Part of a small language model's weights: a variant of SOAP for these matrices.
Each number is 128 + 24 x the weight over its row's rms, rounded and kept within 0 to 255. Layers, rows and columns count from 0. Numbers have three digits each. The size before them is the row's rms in percent of the matrix's.

# layer 6 attention output, 256x256, rms 0.194, rows 0-213, columns 128-191
110:110118155156118106070167145157117148126100160139149125111187135085154110118136101075105133101136105108108110134144169119130108120131133176093102179097121119114132172100106093121107167134164117
096:154125128094120104101164166125135099112104119124182143090153124125139100173137124105109159112158129121110114135126151089134113163099120119137067106154149087155097147136116092143200107155138157
104:113116094105143151149104164116158100106124129151135123118092160144135123122153141139128110139131102095087125103139079080117135120066112118098148165143116116142093082133148123140134120111138150
100:116133112142107107119095143111080154147133100125144123107104104149141144120100143105093119121107136098146129151118126164149137152155123122121192105117087072096115086105164106116100152112122152
108:154132146143144143086155129139096143105115136149160106147096102135104114102189124102122117137158151101132072160114150118134136116115131145138168132132132118119117132138155115144149161110140117
099:111113123102110137115102153091164163164128121134129117147081123145139164100150194120115115104118145115101141111136148107135130135102139148118110141123141114155123138116156066137171141177135120
095:144119142152114113129140111153110135099086115099149099140064142118166084159163117143139102160132135138092145108146089129117143163161111151139125079149117130111126117141122186144140158092141094
108:135084117095110144122163129162136132180115154117127127067131143128128124181103121098111137116108108101083089108107135100155112144146185086160182110110131123113125111127101140134090113174101115
083:176132061144151130130119121152110106122085135123154185117149118168111166137129180156101104132148122091089135127094091150108157179127135169108154162093134116141129127144130132114111182094153161
100:136132203137135134153161146080139094133133101111122132131119153118132160110087128128126111144184174151142102142128158096175173126151141149158109124164150111117129105137120125135159141117124128
101:161142135160114126146139110147109132116120128138126127089144119143127104101094140155175077134135107083137122160160139155099105099120097135127130125130148098101082089154130131134089135116137114
110:164121120112086146152164122148149132107098123099091134154124159133115117140063106110138086128116114126114099107107139178100125126115135133078131116125121129137113075077136091095104091119127103
083:139164093133124061117144161114137156135187130139148146163159096145108132109105090060118109114117133104109124112119149120126153112101142117120142114132119156140145150133125138133145104146163135
114:108091105094175123127092131109107090130178133124114101119137119106133126117184104100083135093143150139152118152116163115140115141172132136115150148159097159148138104167089115082110120146124146
100:086108089133145145174147151104124140152095136109120138188127131151128163161103104153040138115130117102120093138177117118092106125112087146130153127082152112137162119067115094105144143141161145
101:133137153128130070137152095167124123133133117156114128148158094120174155107128154140105128098102102167113155135145094147129119146096138155192170144104137101167109141103139139129170074166130148
106:148152115144144125167155176123138151075163084142139094119100161116145146122098125127072149084122104120121146110133091131108167162151170128138113103131147124129086117107131110118139166128133131
110:147136141127126105198118127111153142098126095105171137147138141122115102146131144127142114151125160123107081098099122122171102105115147138141155117136126123116118089147115126124153141137141146
105:110100154125108147134129088159112112142121113115133143121160118147110089083135154151110110073149102111132135128070164139122153103129138111137117129086150101153107134153157132174181094172167094
100:134126146170108164136119128106128160084182147095121123124124162113126130187124125162124114104157141122089162107116123124152144164150173110124119152135146133116118129151117121128140113167103155
100:108118106114123112153135104153120122091111113134139151138125149111126169155145133156097158117174131106111128091158147162136180108118112120138115098146143162109135115124156113145119141165123091
092:102138113095140170153135166138123091128158102160143179154119140103160138126165145142107145146141133135097129153101118141110068134121163142137160122095132138105106126087117131178112145125116115
105:095118177122127143117171150174138153117163117105114148099140120128110153132086157107147157137100158118127115112136112131103174149102158101117176109163077156116128118152183087103133129112160126
093:131125162113093117111123147099152131106125121144124071133127127124110096087174135100175111086091098119127141145119090113156152100134129120140168137118141122107089106121096128144165151127114144
094:155134146106148172094103124147117116079116143184144124150158142150096094121114138126139196114139095115148133113092192146128163113108112172126103136145169136116158108164128117085142200128123195
091:125124110135113106157067180129157136141138145136100162096096118160156135105102141140115120075102140121125102157109146129134158164164135158112092138132104144146169075145132085151133152093146143
100:155136136118074110158139119101137081114137182114143109140119165096114103123122106145105141104148066134130101164120127110141143135127127120095095134138133139170154154108118127111107111179147118
088:126169130080128158158105167134123138093126106145171140161148117151161153115138093111121129112150146138127134089109143129126115097138124155127151161117087097091139162126111171124124112145131134
099:130143173101074105109131143110083097142089118110148129157106089141163152128122100160153059094086134127117137118146160135111125115101123148135105136151095129128162137180152140120133132116116154
112:147122117075104142082143170130158146130123128106169111127128153151127119127141120090111130125113083171122145147096122109100167107096127106165163095108099121147099131164138071138176138106149142
098:118087126115134114135112124157100163122151138145095127128123154113178130129137110154129168121118196152132137144122129153139156113113147109151119149099145069126148191114151120116135145127133125
088:171129117117149099158132128160119143164128115114113105104132113167147113142114129125124067105119125136157104139122107160134139105114123113106108144118120133086107075078127170087115129142119103
096:103115115131123102119122102157112142116124102153110093155154124065147121097137145116155139120123135161154122115081093154114168142067154139142137059106126084127150095161092133149097134141176134
105:171145170117123142145157113144124104128108059115162124142181105138139127115089122138147097172149109117114152120119158119080123138171133109159131125123148146166161124128120115111141142138157099
101:135132138107156110159138137140146148159102115098143154150109140120126108128161127111114113125134105137152127081099110112147112096143158122093127137148112141136119154113113127138111121156125167
097:118106149156102145105128128123112094184126152140119153138129095107111111145096066093122117122089117133149105107117141123146130130147143172113061095120093094143126110204118115150127139130117125
100:123131133110139049140130130120101125137138132147149105137128113119125095141102180145170119143161148129130158118110150115115106119147108145136113106151144147095087118135098120136092141140123141
092:121134127150138108108119123122122141138158133114145153135081113135148108100122132113093147117121088124145129106120139124135134144091155136108080100137138124165123124125117155139147131116135094
100:104127103118148120155156126112130132133075135095075123101113127148134122131155134162084122167108147156113123135111133138109128123146095108145140103088114113141152118076156131148116136155118124
100:122095127114148158133122165152129118101107119150123106145123108154177159101141145061130143137117066133079089144120101140117127104106154118136125157107102152112126140146162129138170115119143132
103:116131108122103154165142121120089158159155128123146103121127108124081129123076119099135136093130132161160137132166098116165151177082132101107129164113112132150087136096140146167135146103135110
095:095142184123131126139165154130108123114170125146110169133124183130154120174079088143115152145123111139150101126173086103143164150144136116101105121088119121163166144095127123131110137186089093
101:158149133135155115168095109109077089108098116137073112135122127155113142130144125151150110112135142150109134146172125097099141135161112122110121133109163187160136107101132157134134170128138171
096:131082145106111167145117142101115132121136151133109128123128141124169172137160138127131090102145142145119123124087162159100123133089099089143131147156094127104101123166125102105150089114111143
102:142124129125143149141114142081124122127097107153127124132175112104132162117134146128154133151094155147148104137090077085125145149085141122117138171096102153089145124116138168124177116132148094
106:107121156130134191143119092100170124156138118153181108149120189107133129115181085166145136126181149119092084118123131134150101094166103136106110168052151141153140127127158141145143101155126108
104:107141130156134133128104124145127154130128114097140069121147126109157132088116188146184153134130114129097147114164124109134139116101139099133134159110131147092158143168133107096115136124131079
103:137159094123122135123133113099135144161125126075154131118145140130136123125098145139101101136141144111116161130128128133142133161097112133194125116127119109136104140171164145147108189167133117
099:090167125132085114131141124158125112131131117125128114142130142144116142105107131095126109112153184160122171112131115137120094147221120140109190167141153115120140137110112130124074134142094125
098:100166107100155106119137115124135121145113120102112152129152142093173069138127130163157147146152126105140102085138171148119121140140130116123101139118084155108185132093156129114114167140164121
105:130156116092116112120102137147081124149111116140179155152142121113058132113136198174106179118143185099126132124127164109123152127133107111141170086141160095133139152164144113110102174107145165
116:153114132128146162107162110108129147137146135124148112114144137135099135143172134102112121085124103102160119125167161139097126132094123089148145090174142129115125148139121137123081160161128128
105:134138138153090142136150115163092152149146126116215144070167090139099135125113155108124123130136112135160164124139135158124133125130127152090088159121150122164126149148160115117116098118123184
103:092101098146128139137139134119093098108123137191117088102163144119143159109126104136102112119135113131104142135130159146153141130090126112160104103129111130139122145156164157115105132116111099
109:115131161125159139104157185135121104127096107101096115108130161107165132166150135108118139122159131160104127151130099134144133147118125129073144099141054148126138114144130160118073109119154146
101:157112079106147127163157085123119147109126076128147140098160088095126111141137157123111121115137128140117139114147152073142143124136161127128084159127113143116147131148090144143129119163108157
104:121157133101132131129106100170148129118132146159111127135134122102160129170089124138125119145118114151133121119115103158146136139195090089132153114093097117143139134119081140089119144126147187
104:153123144114114122136132093161182092149136155155113152126088125144153116126075136155177117122076132166145107121129135083127134164101127132133151102125096116097134137083136170164132104128170185
096:098097100142158158106171126121179142144141127107140099126154154190118146141133133181118166084140133130115114124107133098106154106124152130115190124113086150094110143140119071088154132154171123
096:119098126135078104128088110118103097113171095130158141117079094165134116158075140145139095161144112085079156104107082120098123149130147091146095112117083125130066114161168179118144138097075143
092:119132148152089085151112099097086125091115122107185116090134142124125140148139137171134138138123133164140112121105132149138148139141136117114119152086117147093122134134139148126124096101161182
091:124114167136147116135110082140169106143178106113130143079156123135124121110110115128121142096125107129140132121138143151096113110127141107131154085097103123112110171153089109157084098127120105
090:130141126132131166090104150113141159156112108103104159097099091152081085123131146144132131156124116114161113075115097097144138140161139079126121137122141151143136080081143135137130121119071109
109:142136153138122145139145121110142088118124121158144123104136097126111107175180096151115144103106138127134140153142137148145117132147113127127097101143130110120106148128132107133113151105144105
099:123116118139139131113133113132191121106134121093136113110146118119113148149125111132083171150099172162112131119115137125095130121134075122136141115145100112129130120100141133100075112126092163
099:111133144104123103132119128182125118118099115150117123137148067091205105158156091107103163111106113083168134101151118080142144099154102106160154141108131127153119135120127142134147140142099146
101:131123097120145151146119161162074130153148134157075127096112128133131149132099092108160149136105137083170100113099159115116131109153132110113121144167154143105149145127138143146151126119121154
102:166096118141078149133178083114141125145144131114137111186075126162088100128066152129135097172169099129084141141112108127119155136085147159106169181122113143119121159109164143144155106148102140
109:159110095089131171146109147158164122176128142126132097111142113119097090098121127148122140148128140170139129142100129139171106117145111149106151149139193115128132141102139132084140126115121085
102:148134136075136114158097133117154096120105128164131122128126112125110124123105130098112099128137120130108107148128198080151118133073157126087103109146124096135128121111127137114133107110113181
100:160179135142147126158156104084128106139149120145117129147123160116147114112123097105153139116100131153138173109145125062155096084124094130133139132103128123141108111107114136139130115102109112
098:160120089141094138141092118119143139113140117143089119125135187110117135128130154108082108122150129127136162131115105139115118104107124121120133111149077112128113147134110120141104110108110125
091:120113097169111166137187121123198120159167161142155126159133128096141124124102131164201149125090136097156102129121095114121161138129096171163074107183146174155124100112076120124149077115160102
101:140141135117098144095161090142140112143141171111158167145155106111093139143097185118140106153153165140120147100139114132160146093112157131126090126172149112124083155150112158134114113090150123
099:085127151152147105134140108114132147092118132134111169109158130148122117109093126107123109118107130140126167159147099170146123106160180108162093160139184120108102118123115140158086184145110127
110:153164107147176180121113170146113121160126153137153129141154131079115096135154138140144131142109112137049113119152187106111115170141115139121113171160129120111133130145125155122147126137142166
098:113133118114097136117134133117108135095078145124141127118129118149149114051153127145125127145129145090143130131153140098115145140103125132096093109139094145114117146080167157099110123065133116
102:141153099111125125110106111129096103154124133104114130103143099116162140129165112127152103115153127147131102128146094145138143080162107170161130114135157163112111161089147112098151132058136121
103:152122132158144125132119119076152112163132118168151147089119135075138123169119127144096167099142140152147129146152091169152126144147105100101113124087123156123111130113125140111149117138148122
106:110112151161109108131114124122117154113121122213129142134149115109135105077085133126153134104100124152150117130138126151130132103168110123095122108092165138157138112117108149146123175089135120
102:128133078141145089143165117156107106116144146151127106095128074132092103090137127128124146114132088113172153111158168134148112135122128149096132091124106110108081105092094086167110119123139138
111:098145097179127103117158140159141104110162135129160144101127086117117133146117125135103097139123117088169144131089128151122133103118144094131111112110135105128121143139156152165148164112110119
103:145141142133130210121120153123133107147163091148096094143146107109139083115132155139116112109122146134146169112107122124153143093121129139157090116118148123151179087114164103124127090108115162
092:129123131122166106083120174151161143128133122123120148123189126151077121103068086125124105095168165125115164118112150132183155114138107122135148122123127149160131148172142133121121159109112180
097:139184108132178113118152100137139094155117160164157132180115113155149104120125118151137110175157112131140123134139161137110150137103150164126159101118141154141122152103138120112102109123131139
100:129076115130133099119115131126175100126114145088151130101179109128151133098174124076114101124153097111105153152168106113097150154145100085118112124129134112164106147142124130094156125142154152
095:131110139137164100156124171128110179119156144125119131123185083115152181122127142132109163160124122162131148129100122150152104113120171141156116132121072117114105146068132142117144181120130128
112:123107157087117107155183115188117138115100116107093133125169105176120152106160156127181157145123143120138145105117130112090119175117170113076104133117098136131149118140129084172137109132156121
101:122114097147112116157124132160139127161150175154076121127178130125120127146146168150121156125147078170122075114185103142092122089112130140096138095161061136157125090138134114117142140115127160
099:123109092123112151152153103154179120160128116133177169114155149134127068093177143122153091153103114128150137119144148134107135115115146098087150134100155076108178092117139162130109155150153139
089:102102123131131101132131110106150176164091150122154141131111142129136098120135155129082132158137110118123144101111143104095108150116134160155125160182178150142100098159138087161126082170135114
091:115128149196086147135142131092124079163077098129132136076138138160139093153185077120143163101114105143099149135131118149096144127114135098148099089152117117111089086126114123127166103117055118
106:142126088149142130129120109144155122151090096136114145102125152085099132105153104105118105111165124169143154090127121140094126143055147115165106137146111158125077126107121165164120104147144135
089:110064082148101088101115135123161131104106122145156169090137119143140132115093133099100087118111148078121123130135108134107106142144178139143166130125127143156098122074130111071122176109140133
104:108092151100102107108109140113152122148118149107148139135109118130154099124149125130120146107138140125103129138148106122121129119077177216159142142111155112113093084111076157162119124119130108
112:113127099107095082130116100125165079117123128201110093127131122103110141108200105141182135130144133126152133139113116117153135133137127152134080117128145093104139129120137127151159128151142121
103:163103127122049124128167140132133108149147149117112119164135121157148094129109117147108157127112108127141153117120137170209159105149147098104104172137164103104158147123140129101127152080130150
091:090121128136159149162123136119165116108170173122159166131113106133128135126159161115114094097116093117097143190138142158100127145166125127105140162143134138138164139122125124117194101099118150
098:179128186137130116132129122132110146147139134126095142138094110125090105117136153128116146105123142141083143135127123096116128131113154143125171137078172122133119106164120120133142114123129102
086:143096135162134123158153140139107126096158133123141115107178115141173096074143088152149130110122114130150182132145132099107104083143087144096111139136132169120117159170153120132136167135088117
093:147102182161140156110140122087116119107129120128157128128156121144090121136153137054135136149150131139125152121119102152191112141092132116065119120145104144070162141124105158112188129123079133
094:162096106120092106105119150143111116168119130075129133164170129091105115141103111137079137106148137130162172150122085151095104144156099184076122155098125098125129119110110114132120144125136119
105:139132152117100177104137120137109103089147162092159135136121150125149058122152135135171146154099147124094147104122112176114126115127141110092135120217064091138078095122139147110123148104100132
100:138092057120112097121122121114113133118150175129169122135108148117157125111116134132104127116125134133115160150125139102129132121127116106134170167091141132141154111156224165181124095122127130
102:144113159144126129159107146110126112128137139145121130147121133157117123110109116174107130131129112109171146151043092106094129123142151149123125130112159120132129099144122113127165139132134163
095:122089147128160111142114136151113099114147073148101114054126127116130134120151103154108130122137096148085140135118154126134143100145115131153139165099108096153119166149159144079167164110150135
102:171067130156117124084135142127185093127080136108172133135122146113117129109119124141125104110094126174107144112131092173173138111160130107198124117113092162161123137151135165142127129097091105
114:136110092140150122125078144137113129156101124142129130128139135145165103133134087126090172121103086130154118139113103166105146146100153124194142111059137106110163134160146118151104155149121146
091:097136113113127126143143130113100166153138127133087117150141124105098104114127144154132121146108141115144127149134110103103120118104075128128135127123147136128173106124125136173084146101163087
095:152117147125132111165102076170116127115108124144136116106139144105137101162107107156107148126120118125161136095131110129122140149132156121073175141120073135143143148128174118150163135155074103
104:107124147143129087132100102135154162129125125129116156157127114124115132121139150169124134148151142140109139135177063078136136095112091125162111109107113125126122141124129104092098174097101100
097:144106169138115125117129141118124148088148115107104134157143117150143109156168137132132131135092071156136116090140136153132122145089123126126110135125164144151138169128135093160124171155136172
095:138178136148138112118112124126153189139106091120173115186154121157146141120121126150142161111091146127135162155108102155144147128110148093158133146075092145158132132141131131087141115095101118
095:121155113165138104153147184103130119109112155136093168119130160100140123149107117128162160114143163136154125136130133190148119104122121130179121148118135107142100184134122138116131123183129201
100:143124142147155129077159136142118183116136144135153116082103126160095173117093156105185144086121100145112116143174149111088117149144112138129168109117140110098170157128077115140154145118138098
093:101125120118123117146132138108130128112114149131147107159133103120126127120145145135141108108107168122132119141126045127107178140111110143120109109112095113104082150182131127116129138152133155
100:141112116149116140092144147170168124130181080138136125104111082126177111153135180125092103138116147148192128108108121143111153102125147143145151144139144151161173135148113131149118146120151130
095:114141109151132099139124140153080127104117134133104159135113124128099117119148103144096143124132136096146102119162112153133129150085139105093145111159108076116138137129105120128110147162120130
110:159101134125158041124127127113137055118138112138158151132118126148129092161131123117120160107121130142134138156106133100086144134139122124137141126154133100157116152086149117134120135140146151
083:106157172127143148093118100110117114151137130156077133100095149096152164070172177164148098147137110164154126123130111153136184127098111160114201132146053147176156102121100139082100112131146126
094:095131146123145184132119124186127161124165132110142125128143086164156114129106094165129151110101095123112109119154096170151158124131146128167114125095130140137140091085130091159127085088125131
094:094112128121145095147136113149140122085122122124209090116150121124109163177108171067149166130116130148171171141118102139127103159162144103169123130151140135094094111144135133130091125137135144
103:119170130124133092123126126104125103122164102133146142169146139151133134113124101135077105083078127129074138087134117116105139153143144168142142113112081124077131170112117122115122138135102150
100:095113147102153107167139114092113076130126134092157136104090135086112117104144122088089106171137143111128124118140161122122123158142108165110146098095114154128112113113143122151183148077119158
089:130154089148162142122127148158169101125126131149125137124143137152138148161168148152078130079107191105151127155122163111099159106125122105116146120147139121160135085145148126145156169109127135
102:086114118151130160131135134124135133155140100141149102146132125181133145140167088117120135150104111164103141116116096154122114144100096153089115138182137137118115099097103140116107116122141153
103:155171068179145052137150140162128090088130123072145127128178162146134136116106173128158109135094132110148122151118089120097156148139125151139176094098111091107144114137133136172093106100132151
101:097120139089144148133140159114157113135146156120102109119124099136118154140138122137120097080113100097091100137131084132095123153149131109150162107165129105127110144155119149128094128150131124
094:138153130155166161133155130127128133112130121134119129112149090148093108110163125133098103116168129151131175124122111122109106146123145162162118126121090108110145107155145111109142148129125167
091:109136146103148166084114134145114109130111127133128152143110099108125101125094118151114107132114137055169106156130171157121100112115100178100089112138127124161125151118113150120125114135103149
100:129089113098117105133117127115138148117116091080126125116110066124145156159143131134067140139166141109133147146180138145148155129110111168122104150125162078104130113136147126126091154140137088
093:161192123138147126128119168171135109171126154135121130146126145101108122126129100149076119140113153146126114163077124099121077100119141147094098154141153133113138143114177114137122107176139139
100:119117137117159087118092105121126136139151164117108148122111129144119110133107084171147199130128110125113136127094105098139120150145104121161096116129117160154168114096141207156147141108130104
094:130156116177127157138129118120104121092158131182124149133132144132128129163160144106086153116156122104112152184118120105121123125129078116128158093151105183148119148196163149180097150171128173
102:113107145099109085144148140137151135134083111139118114090121157140130115154073166177111111142102083162143121102132106102149131101102101113166123121130113167143160166107091142133165122128157138
101:162130149063184151112126191091075150136143129168133153126129151134109103090110121099132101144146143133129139137132119138114153182120139136119161128105132166176156171139120151106121132127170147
109:128105136138139164139151147146148139098149149086080142149130128167144123104109125133128151138132095117154123082103067119115131131145112155112158113140151124091070155077110131106143130124130143
094:155084178134102138099077115142138150130149117053140109126150113135119137106139104102147123131101119152127119163102111119110096092105152138106115101151086149108140126153117106140174141154101087
104:129148121147138084113133105110146176137124150131116163155106149105112137111126125152136177131137152147122139138100167116157126138166121129143138172106096115103120134128134152119121136118144137
097:101123173150113137120128171131109061143128150093122147133143134123113118115140090147111163123151106125127120126134134110101097132102131114109137113071129152093124136108145084124111136119110159
100:126133146153106096152134114140098116118074140157127134126091143157152118132129122154197147134114152126109121126155178141115106068129138181123080117161144114121142133142126148123149154132195145
087:116115099125144156141111150150114113122132129132121087139092116138098094136121128166114153121121097064099109118101104123124113141184123105187122121107179085155129113103185128157144145116120134
106:091133120105122112115137103114152142133149111115105134121149135124116164128105158156136122165120120116151183138099154125115129161135133138128146120143135103145164158108147121149117144131169170
096:128080093133068122132121097141107107123137140128121171133122119147155132158177151138118158106064150094103171123098109115127126061153118118158133135094052068137151103158115162147141136120128137
093:122113154118139105148119135158138106148148111123116096088136145162107124117150125107175096136170161124131125195183157135096086120143121122127131134172111126157124092120155141108141149157086126
109:141145154158099143135122152126163132126155107159164138140095075138129125165136108081131135153168143151107142113143176140129124101096150148126126111109153148120125158125147134124097089112138131
107:137141112098126102130128132108124123130186094109133139154129127147130111116113088118134125155163155167101098127103108115128123138129096147103104136157095089148112132130130085145134111113125126
108:166092137124151153146105170224128115157136120124097115113109137152139114115140147069156151146146155119183144116154149153137109163110111140097131163114108096131132136145149089101152133109148151
097:077116114131129122120138159145152129106086117111077123120129099109124145141097092117148125171118131145142166102134155119114105168102123131110123177132120124086130109089122134121105154104153138
107:112144130144125146128104133119142121142163121118120137127131151108140101128143144107128116128099177137142147134165152146121110139169091160120114118141074097153117113142155140165097145123166124
093:150150055105072122106176131125143137128109130125127087127140153123133122127136076113100147153164131105073135100091098088100152149141134101132114107128144118131119162151074137112107133088129147
097:086128128124150104125152095178125116116127149091124123164146147088123134128135141178129122113116077128118105120172142101121134157128126087141095148150135152127127132101115154096132105133084151
095:161110138101139062153175130136106120134128100167103135162118134131167140180112101136116110150161124150156153103107086147112188136141106088129137151126091138151109102085123122133115107124134109
094:159136162153138131129177086145136107118103112092114139094155121123138107169091100128121070166125122137073127118182168150126161204086112167110135117098152119119154120113146164154118121135089119
092:141136157163173054126125139127144112094080119102133200121114115129097155149145116158072138121126135165098151160137176114126091097148141128159085122139090141156107145129144203166150107127133130
107:129143128129133110113111134066083112114146122096117127135123096120176129110101157152120148142143099142117071144097159084093145145116093189157113126149108100102104094144131133166141124108162122
101:137148102094173161124128137136143130113136116125134128134134114112094130172153113086107149098081095135128148115118169130161109171133129112118111107158137066135072122126126171157161114118119092
109:146134171146132105158108105158132150122125162130141179158116084089166104147149127132140084108115170140117121113075127112133153155128119136150131147160139120131144095093160113150106149156148206
092:166150107137096141127143156141125126177096137136147101123174143117087142187133164133113117128090143115116059114106135136143079171109168121137149164122152164117103174108104085165122138166092116
101:155102080123137145119111140116108122084122146090147107137148166140165133155116118140113086134115153101155101087147152118117131167114108095104125107089099138116122098132172115115166137093123071
113:065156083117093160131131146145096125123086141136137125129161118120129134136180126138113147140165150149099134118069149094156143151087123108156141127139104107141142101168152165141145112144144098
109:111120142166112118097102147130119121085107169109098143134157122120151102163118082088140114181160150077117085127223166117137094139130139105145115136130140114113168131159140121079104156157146114
102:117114108126115133075139131120115113084110116109109125122125173113140119153155113107124141112130169136120124117158151152135168121147154122163172121125130130114134140151104139148127096107151184
102:098136140094117156110127093099112112141119126134086123133127121180166123125114082158159122116093145153064153146104121149121150131105129136090111108130097144114127130116146134136137133134119132
107:155123102099115169154140102134116133110162091130145108099102157115120164109154113139152097128125116132050089114080111150090114144147162141122147183156108155137141125105168114123103086121100121
100:108135150146128133150101160134120128129109152176124127134043156116161094142129145133131124116163127156134096152101127140124159144117138118183111140111119107124148154146101125119136139113119126
094:131136088147156090154122143143129101125137137107117117125092137141076155129147158097146104113132078121170132115087150132146135066145110153114096114156130130120131102151155164140127114132122116
102:143141140121116126121116133128188142111113128144113152096155071067121103128129085119140108162151099081093113130128131133138158114092150143121165153157096090128122146163111103166135133116145146
102:149085102129108175121098148093144169119098138146095136142130127122087121107151158147174132167145108111121099109112083102162115138144166122155069125090161099148122110112160126139130099118168122
074:140113128141128156158072100135127144161148158105130112073092170136147156145099107101188087097097109132126139155102084166156129113096124139107101098124157123097112097120152158178106094137111103
098:111149131113128137151092161132098135085147118102101139126126116119128103130091121101166118178162144136096143097132110112135101149160136144177140103124108153182202142156109168144102101100131139
098:105159097105126150160136164124111149126118139091164142164136122142122134114114130092153099139135103108125141142121142140107103139123131116120133132148155118126141142114130105108117112099168143
104:158121132111149139101126103165106155138139119132170153125117172119118169095107125128140142103161132100111081164109076088152121132125146096145107153129149124099104181131147100180125184139117165
101:165126107118112136128102145126150135114154146116101137101129131106156146083124185133146125166148129136149087101125133113149087115138089157115118121094105185150120132187160085169102149143119134
107:140101152133112122144158108108103087140116173150151126088139140136096120145093135119084132135102118140158145206115082081109137144121138150122113140076126145157122162104119072121150133151114124
102:131148102114145102147109149145134084147135113131178172185124158121160128155141108146117160152076152147135141143078103132137120113152113198121097147129138104132132125116107107111073158099086152
102:112166112161132106104098126141204149126070114136139119128135115150125108099074145154127153117145140101134130093134112109169120147162102126071181135137063159161113149132134166119139074135117119
092:089078153136114091131133107080169146130133121108127125107088130116129143120154109114198111112134117150204104143113136158111109116096094143110133077104161133174130167145095153123110170169084143
107:115162082123137093114130120150120125110117062131097176127112141166104125121127122094099127124153099150119131150145160088159099133088083089118133119135086121106151091103109135104126123121148085
093:138190110111124151150148124117127095074142118147136182124109132094155120109118159118119127122128187139123096142111181134139159125134143088076134101088118147129123117127110141086120114116160147
096:163151145117177154078121111127167135125121153123138134155110138132136135125151124100115108100161119102106127115039133163096114106107137145155125083092143147131181091152124125105177121121109105
092:151121163123144135124139134098075133081133128123121099105096153130107118144136125134118180113126129097100118136103186123104128159131079117133095133114123156119220117150174121087103150111073099
099:140141147103106166126161151129152104139164145159157136140107137101146131109118146117118151063139116156133105152103151175071122150138113136121102169104129118102172104115120121141141190101108131
091:099118115126117136113123119102138157112120118144074121121114135101121108110156125170149111115093140159123107096107131139119157093138126130079104140169106150142108131110091145161147157163145159
102:098117120119148105109116101159134177128087145108148135128110131160161097095106089143127158139163165159138169129147138091155127107131132149117114138107182141175132090100091065111121120103141146
099:097115126120132075115116174105141131126132144163122083100095139118132148122125089161146123147104108204144105142118134154079119089147106084126182120124104155129103107161102102133147123145132174
099:143150142113108115097122088116137186156124112174126138149093140127129184096108141146091122125143109188118076134140125156071121154174132061109136169138127133140136103133160095157119140125137113
104:153104092132095124145152112114116110142116122142148103156107130132143126164090122151180170142142121097102110097134186122090167097153133133114139056109119123111124106137126142131147107141130128
107:121156085152182124154176065161093137120122100150115152124122150081115106127152176128096114075133138139153108153109115143139127153102158088141133073144111103131169137095151067155161123107141139
102:130119115133116147166134124148151112136135136166126156136122132162141108116139104122133150143104111140136108157176093093125114093133144156152128142105101132133122140146112146117175135133123140
094:102109116172111123137155085094107115133135142119091105149071107155117090120121144060120126117124163158111106075124134142107159113164115163087129095144130135131119138114132138123130147151132137
106:122100145150134117130114101144122128088126150127137129133158173145108134098106126125147125173126130127129141132160109133151093147130138136140137137163089104108122108116102121189104133142114120
099:100159157135135134114121115104114134129107122140120166112183134170121131133144161139091134139077145117140111155178141162128132127124133110124094128131124095119151151183140136127104133137127097
093:136161128156144134094115135178116170124142102176131134131140123085126124149144095126128128128152149147155122070100081134113131133123116139113129112117143134126128097130145156147142110155105156
104:117136056146158127101124128113125111137137146142177114153108148152124123122103109130097133140127110168118128127098104080134087117119145095131112126169144122106114102119130142061117158102118128
100:125152133123187147109127143089128112139170101131103102141113133132189119132142118172114128122133132098151124128112102159116118083122111152101148106111117162136152154101106170103190123130126119
105:160089113124126125111129098083119152112078145135105133134137130096126140166098128133127106120123109116124115157113135128118192117111126106128093163149106173153127120096098096123128080113104128
098:099133103165102116154132146114102140134120174145091119129125152166105128097129091126136145141133138151125145082139136121128107186138120129153099153153100108129133118085101140101137129142115141
106:116117130129137101129143120110138109145162142160099136101115117132150173126103111136087114124124141154100145109109127177090109139126089151137128157169164104131112082109143109117149140131108167
096:122131115131138114143169150121114126130096148115107155175144128098130098101105125079165137131133140132165108120111174127157109101141139110143073133124111171123118147173135107113073114080121122
103:117099117134135096086136139156134137118121107110108126126100126149149129163140103096130152116104137107132155125102169154155133135109109133083124154134146139122137114130109091129139101123146138
101:116120124139133111112157108121135092085186127147096127090132138119147114179132130162119136148144153142167106153096154085097166156141130129101130132110103120130149148141135127145086108118097154
095:107151128198111121177103108121092108153130152147101110139101123132072129155159150119112078134125126120081126102101095119122149111110128131148167138152147150148142140123154112146156124108129135
101:131144126119163109151153126114113137134096128120119116105089137137127114144151165142126102139126162048168136126114124128140127144095147119072107107135135140112121141135121133130144166136111151
106:111103122118123107112124161095141109111137118143122141149118129126099145111144130140148134127118096152133158131195134083147117133109149132158162106146122151146099111130136082158172164206153127
093:147134148091147121127117125141143092075145090093128146108177153137139125153129162143145075110137126146146190136141116103158121125093149121135129151155086092106067144212119169077131119117134122
096:130085082111111101138088174153109133141132085127134121132119098138177100119109117111159103091111122089154112162110118147126118168141102122121179153136088095126115156122093102144121140107098121
096:131146115125111093179137097116123126137124133128142131092124117117111189153158114131118150150174104188105133165141162137070124123136134108136174110143160108135099126125098130121072104172123108
095:152117146132125113151122160127135129169107092180113136105107079138185146129039136138164138088129107131136135145126209132135136162135145104115139111148168116124124138128133141141141099136126116
100:131122109119137165137142098135142075116134143175139151106173134173184118137124100135130147142153158125122106136136098098115142065182118169138127162110098064137114113098111080165177108148121124
097:152169097128115093148114134148119085101112117114136172103156130146111138119118191140144174168112117122148105155131148096111100152144142129132124119149109146141160122151139098168144118154147142
098:113170166119086123132122115126163107120130126091095116133112129126187160135202135155084104121161115155131131097128133102119124128090144131124109110103149119152108125160102139100125154122129130
096:165136119112114126173110178110163127115114141124171136112150127135114135122121092147152124124157119153101085107088120135130132102141138117105173103147098143117127126148121126157140100139112149
108:140134138128140116075120188178125130094113071155114127108097116158112138153154086103154103138145143134166117140128111124128160078117110130130141142152140120173101147085111157105120159124136112